From a checkpoint of a small transformer trained on Wikipedia: RMSNorm before each block, no biases in attention or MLP.
Each number is 128 + 32 x the weight over its row's rms, rounded and kept within 0 to 255. Layers, rows and columns count from 0. The size above them is the row's rms in percent of the matrix's.

# layer 2 MLP up, 1024x384, rms 0.103, rows 55-65, columns 192-287
size [ 95  88 103  97  99  96 110 103  92  97 110]
[[128 187  94 110  82 141 131 160  85 117 176 165 119 131 111 192 178 161 124 155 180 122 116 181 125  98 112  95 112  82 105  83 139 152 181 148 145 134  73 132 125 154 132  81 106 113 113 113 124 109  96 129  95 204 114 108  98 188 112 123 135  97 138  82 109 109 116 182  74  87 143 133 143  68 156 133 132 169 115 199 148  86  66 183 106 121 153 135 118  92 106 136 165 101 162  90]
 [120 131 141 129 145 141 110 165 100 168 142 139 145 188  90 133 142 115 100 108 188 138 150 174 144 110  88  89 131 175 147 115 139 114 150  85 150 206 131  90 117 127 143 128 156 133 119 168 168 174 125 150  97  95  73 119 137 126 133 189 138 181 104 180 153 194  82 113  97  86 153 142 104 101 124 157 115 114 186  94 204  90  77 203 136 131 144 159 151  98 141 158 139  84  43 172]
 [145 141 157 105  97 148  86 107 131 117  68 107 129 118 152 132  88 163 166 129 157  80 142 141 148  95  97 164 126 179 172 123 131 147  67 158 116 158  66 152 117 100 125 129  98 145  92 114 162 152  75  91 159 126 146 106 153  90 109 118 122 112 148 105 134 168  95 134 114 156  94  78 189 106 147 114  84 119 122 177 142 102 154 112 167 175 140 152  96 139 113  80 102 103 152 109]
 [115 161 158 108 162  56 174 156 107 177 144 119 168 150 133 172 159 123  96 114 141 114 111  90 153  97 176 159 160 127 126 145 122 107 169 129 127  78 129 101 160 116 162 105 129 160 139  94 175 145 128 163 192 168 137  83 137 135 109  96 156 130 156 164 110 124  91 170  96 102 126 126 157 133 108 161 136 138 137 111 139 161 114 102 173 102  94 117  58  72  70  89 232 184  86 137]
 [199  63 172 145 135 116 169 122 109 130 152  99  96 137 134 130 141 115 150 147 124 115 196 142  95 128 109 154 106 149 115 150 125 129 171 124 165 138 111  78 114  82 140 132 124 103  56 158 125 117 146 177 129 150 132 155 115 141  88 102 149 113 155 143 163  71  89 122 130  89 169  93 175 114 153 126 147 111 122 154 149  91 140 146 127 138 110 137 129 105 146 157 168 148 109 121]
 [133  76 157  72 149 158 108 143 131 146 136 154 197  79 108  61 114 146 138 134 133 138 131 150 110 143 118  95 105 159 121 115 106 147 146 102 136 117 135  91 147  94 147 121 153 143 150 127 151  92 157 173 155  97 135 157 134 103 152 129 155  38 112 122 163 106  88 146 125 103 175 156 181  55  97 115 115  80 128 118  74 115  80  97 109 119 168  85 169  12 124 136  77 101 147 101]
 [ 96 121  74 124 128  85 159 136  80 131 155 127  51  99 145 113  54 104 166 122 123 139 136 129  46  61 152 113 103 132 117 120 103 128 127 111 124 142 167 192 173 158 131 104  97 149 118 151 110 106  73 108 102 165 165 130 159 170 159  91 150 156 148 111 132 132 127 133 109 159 128 123 125 129 106 122 153  98 111 112 151  91 136 127 156 164 115 126 103 156 107 151 132 107 150 129]
 [112 170 131 116 112 111 116  76 173 154 101  68 123 147  78 187 146 121 137  98 105  54  88 165 151 135 147 171 119 133  72 177 137 109 123 135 106 127 202 118 172 146 170 135 102 133 161 121 136 112 134 115 189 176 159  75 117 152  82 139  97 107 145 142 150 162  78 139 157 161  92 132  94 163 114 164  83  64 155 120 149 179 169 163 101 106 103 119 159 127  90 167 170  77  52  88]
 [109 108 143 146  97 134 113 157 176 124 116 143  67 115 144 106 111 148 118 119 117  97 110 119 168 230 136 151  80 107 138 118  95 105 116 108 139 161 133 166  90 122 154  95 174 119 141 166 111 107  90 187 126 132 130 128 158 151  55  88 146 167  46  78  96 115 148 140 125 127 131 113 156 120 156  81 120 170  85 119 143 133 158  85 179 160 238 111 168 126  78  89  83 158 143 136]
 [119  94 130 126 101 122  83 131 171 214  25 124  88 106 125 137  57 158 154 108 113 149 175 155  73 112  79 161  86 132 163 106 123 101 111 101  76 114 116 142 137 140 170 141 200 113 119  66 125 139 149 148 106 207 150 119 123 121  93 163 119 101 136 124 126  83 139 182 132 177 124 144 140 145 162  76 132 111 101 128 149 161 140 168 106 122  63 145 130  94 144 156  68 127  96 107]
 [176  85 172 113 133 103 128 159  95 152 124 150 135  98 133 136  97 123 109 134 124 169 145  93  92 134 157 137  92 126 156 117 128 125 117 210  76 131 156 104 151 119 108  87 165 137 159 218 165 103  94 178 108 111 145 101 135 183 184 172 126 155 110 164 169  87 161 101 179 113 140 179 133 197 138  95 125 153 176  89 127 126 142 125 174 124 112 167 156  80 116 100  83 116  94  97]]
# layer 2 MLP down (transposed), 1024x384, rms 0.0958, rows 55-65, columns 192-287
size [ 97  93  99  97  93 104 108 106  98  96 108]
[[139 153 141 114 178 194  98 167 124 144 122 154 142 117 109 183 198 153  94 126 183  60 153  99 139 128  80 108 125  99 150 133 145 160 144 157 164 167 100 165 148 161 129 188 131 147 107 201 111 118  83 100 113 180  99 210 101 130  92 111 124 132 158 138 119 170  88 123  89  81 125 169 124 181 133 154 114 107  87 119 129 161  45 116 140  78 137 166 164  88 125 143 148 115 143 150]
 [141 132 147  85  95 117 106 119 125 105 115 129 142 103 151 142 110 149 141 149  98 128 158  67 165 131 178 145 134  92 176 113  86 173 134  99 153 124  83  98 161  98 152 127 159 113 142 126 131 183 165  98 188 130 118 112  90 122 127  99 109 145 157 161 117  78 186 148 137 149 172  82 156 103 159 149 132 117  97  82  96 144 152 165  98 184 123  89 161  64 111 119  47  98 156  84]
 [ 73 173 127  68 162 123 136 102  96 116 115 116 125 138 128 110 102  91 104 172 172 130 112 115 106 127 116 155 110  81 112  93 116 111 143  81 131 117  94 148 127 135 138 193  89 140 129  96 123 124 143 127 126 120  43  74 122 127 120 121 194 107 110  81 108 135  99 109 104  87 120 132 151 116 104 126 140 131  92 135 126 141 188 158 152  93 106 142 101 140 141  62 117  91 105 147]
 [ 82 159 116 158 168 154 111 163 173 148 131 146 138 123 126 149 179 112  90 128 111  93 171  84 106 108 150  90 160 148 146  60 130 162 117  82 119 117 198  72 148 137 104  80 188 144 165 144  93 153 121 149  90 137 137 126 124 112 112 127 149  81 113 134 119 166 140  80 167 138 175  92  81 176  67 126 115 109 174 105 151 132 117 160 152  81 137 135 116 123 100  49 144  54 156 169]
 [146  60 114 182 157 128 126 135  79 103 130  99  81 168 125 181 139 163 142 154 124  51  66 139 106 175 108 165 121  87 123 131 168  90 170 173 135 154 120 116 151  74 151  73 148  69 137 130 121 151 123 121 174 137 181 112 170 139 136 119 126  95 133 113 135 117  94 151  95 140 155 145 137 119 125 122 131 124 163 141 134  90 138 142 180 161 155 116 179 169 142 149 144 122 162 115]
 [149 130 168 163 145  78 168  97 137  90 170  98 140  59 106  77 193 192 133 157 161 171  48  82 129 107 124 153  99 130 115 131 137 116 165 125 144 149 144  70 150 183 128 152 162 137 144 113 116 136 117 111 115 120 138  98 147  96 154 153 151  74 137 116 147 146 106 116  89 115 184 156 138  76 141 135 129 165 163 156 124 117 110  59 146  82 111 148 116  94 108 193  55 171  93 107]
 [124 132 145 124  90 130 107 133  85 145 149  88 163 149 195 164  76 129 117 115 128 192 173  86 164 100 126 105 152 139 125 146 170 119 145 116 134 130 109 110 105 168  98 101 153 188 123  81  68 115 164  63 101  90 132  98  90 121 175 143 150 111 128 115 158 144  96 158 107 125  83 116 122 119 178 158 116 136  97 143 130 144  92  57 177 187 139 120 118 161 134 155 165 145  68 139]
 [143 145 107  30  70 141  98  93 115 132 161  74 135 139 185 120 136  94 191 113 140 134  94 159 115 136 156 135 150 147 104 109 182 126 113 161 118  63  76 109 141  99 154 155 143 110 162 167  83  91 135 155 145 120 167 110 117 127 158 126 126 118 178 131  81 142 130 128 146 133 122 164 113 150  46  98 125 129 149 143 165 186 127 135 144 123  98 175 167  83 117 168 129  73 132  88]
 [166 160 106 116 133  72 121 120 147  87 131  93 131 115 126 134 111 115  96 185 105 138 116 132 168 138  43  92 104 183 124 144 132 122 119 133  94 165 169 177 161 113 162 169  93 172 134 143 121 107 126 150 146 135 110 157 176 101 141 139 151 193 124  87 175 101 117 105 116 120 120 146 193 164 108 129 111  94 154 106 133 158 116  74 183 146 157 158  96 132 107 153 135  96 109 162]
 [148 169 131 127 134 118 119 115 161 163 126 155  89 151 174  40 107 179 181 144 125 118 196 104  88  65 117 179 106 129 127 196 179 101 155 211 116 106 179 104 113 135 145 145 120 109 131 112 144  96  87 146 152 155 115 105 115 147  45  96 135 149 169  55 154  87 157 160 141 190 174 108 146 155 123 115 118 118 130 128 126 159 145 149 168  80 108 110 126 108 220 123 162  96  85 157]
 [144  86 187 145 112 186  80  98 145 110 119 149  83 182 123 153 137 140  89 144  94 139 124 114 155 104  98 143 180 132 113  68 167 114 108 138 139 172 133 121  97 133  71 112 132 214 152 147 179 139 110 152 100 145  96 166  64 167 127 149 129 140 122 168  90 132 170  89 171 136 162 134  92 184 114 156  99 159 121 141 129  99 120 120 122 128 100  90 137  89 104 116 123 173 132 122]]
# layer 2 MLP gate, 1024x384, rms 0.103, rows 56-66, columns 192-287
size [ 89 102  97  91  97 109 109  95  95 114 104]
[[153 133 171 169 131 111 111  69 153 147  98 131 119 120 127 132 123 156 184 203  84 107 111  84  86 156 124 175 143 118 137 147 117 127 127 188 131  93 130 162 130 136  43 101 107 151 145  90  68  96 163 134 128 159 140 115 144 123 134  65 109 105 153 116  99  86 156 107 158 143  93  99 138 139 134 148 189 105  86 146 130 147 173  83  88 107 130 110 127 131 120 100  72 163 138  70]
 [ 97 170 112 134 112 160 114 113 119  96 145 131 120 151 126 124  95 130 113 151 171 104 123 150 131  83 120 115 130  88 139 115 101 107 112  84  80 151 134 173 163 144 122  88 116 122 147 104 129  99  74 115 171  77 131 188 158 147  98 155 142 196 135  95  41 172  96 115 141 143 109  78 155  79 111 151  88 122  78 137  90  94 148 124  86 161 133  78  99 103 118 138 142  98  92 165]
 [121  95 117 104 133 191 126 126  64 124 146 125 164 126 119 147 135 128  94  90 158 174  71 124  62 164 159 165 145 171 161  82 129 140 108 152 128 160  99 120 105 128 105  91 116 124 125 112 132 193  75 131 122 143 183 150 115 183 130 120 142 216 130 169  77  57  98 117 109 157 122  95 179 135 154 118 145 173 125 115 128 156 111 128 110 131 151  70 114 138 152 136 177 127 123 125]
 [115 132 195 165 121  78 191 122 113 124 156 157 127 122  60 176  90 129 117 146 108 127 158 183 128 157 130 154  98 161 117 111 123  96 168 143 112 139 117  90 119 117 107 115 178 109  88  90 172 118 194 172 142 119 119 129 109 200 102 125 147  80 106 142  77  67 111 140 129 134 140 121 141 140  76  77 176 100 115 103 153 141 149 112 103 135 113 124  94  70 139 119 131 101 115 176]
 [167  87 119 165 180 158 119  96 156 115  88 129 125 138  77 148 122 139 115 174  96 100 149 157 140 155 118 173 118 128 127 147 118 167 119 149 175 185 171 147 107 145 171  65 137 127 131 104 129 136 154 128 127 147 110 121 129 160  69 162 116 139 122 133 101 101 172 112 138  91 159 137 173 169 116 219 150 149 181 124 140 163  91 144 180 106  81 118 118 147 190 119 211 100 132 136]
 [132 165  81 121  62 116  77 148 103  98 147 159 117 139 127 117 138 102 139 173 146 140 123 170 196  79  58 176 147 118 127 109 150 119 106  85 115 155 141 169 151 161 151 136 154  62 139 132 112 164  71 118 131 149 145 129  77 146 166 120 147 174  77 119  73 145  98 140 124 100 173 179 127  65 148 180 165 144 140 126 146 131 119 126  68  80 182 162  81 145  65 126 118 119 108  98]
 [ 74 157 147 123 165 145 108 154 106 166 149 117 116 123  83 141 149  89  81 157  56 126  98  91  59 116  50 105 168 186 131 134  92 120 142 142 125 123 125 159 166 169 189 137  89 122 180  74 165 136  58 100 155 125 184  81  98 159 165 178 129 114 154 155 125  92 103 150 199 117 162 163 143 142 102  83 105  78 134 174  90  93 133 137 109 114 142 125 134 122 107 143  54 191 100 115]
 [ 76 111 139 158 160 155  82 125 133  65 109 134  92 166 109  80 162 185  80 155 126  74 134 140 101 196 179 147 142 163 161 144 156 196 117  91 144 136  89 200 117 159 168 159 137 191  94 151 145 138 148 111 128 149 113 159  83 159  38 138 140 169 121 124 123  53 126 123 138 128 156 105 130 168 190 139 183 164 160 104  81 116 162  78 143 145 149 117 129 119  77  60 125 145 177 121]
 [148 163 162 131 126 135  90 117 125 153 139 215  94 141 117 177 123 189  63 125  77 150 108 138 114 116 107 154 125 121  76  97 133 103  80 125 172 130 141 135 135 135 107 107 107 137  76 191 139 186 164 174 127 100 104 116 167 189 136 104 157 165  94 120 145 137 184 173  80 124 138  80 131 145 145 127 166 125 206  88  91 135 177 162 131 135  93 230 113 175 120  87 151  96  73 150]
 [137  95 182 100 127  92 122  78 121 164 151 111 173 114 147 168  99 128 103 137 129 166 146 124 127 102 153 125 112  66 109 131 113 149 166 138 143 102 125 137 105 103 116 135 158 167 122 161 159 114  82 137 109 121 131  84 169 136 169 209 175 146 153 116 169 122 207  95 163 118 186 119 112 154 116  60 138 163 140  79 118 110 128 127 152 150  94 160  95  40  88  90  83  97 148  87]
 [125  87 127 123 104 156 126 152 143 193 150 145 143 173 119  90  78 134 157 149 138  51 118 102 109 159 138 123 119 137 107 159 176  85 146 128 143 149  57 143 158 102 116 132 169 156  73  83 131 117 138 136 152 156 120 108 122 153 120 123 106 115 143 151 112 151 100 131 108 111 125 137 166 145  96 163 128  97 107 129 158 118 154 102 127 154 111 119  74 148 160 133 139 119 133 129]]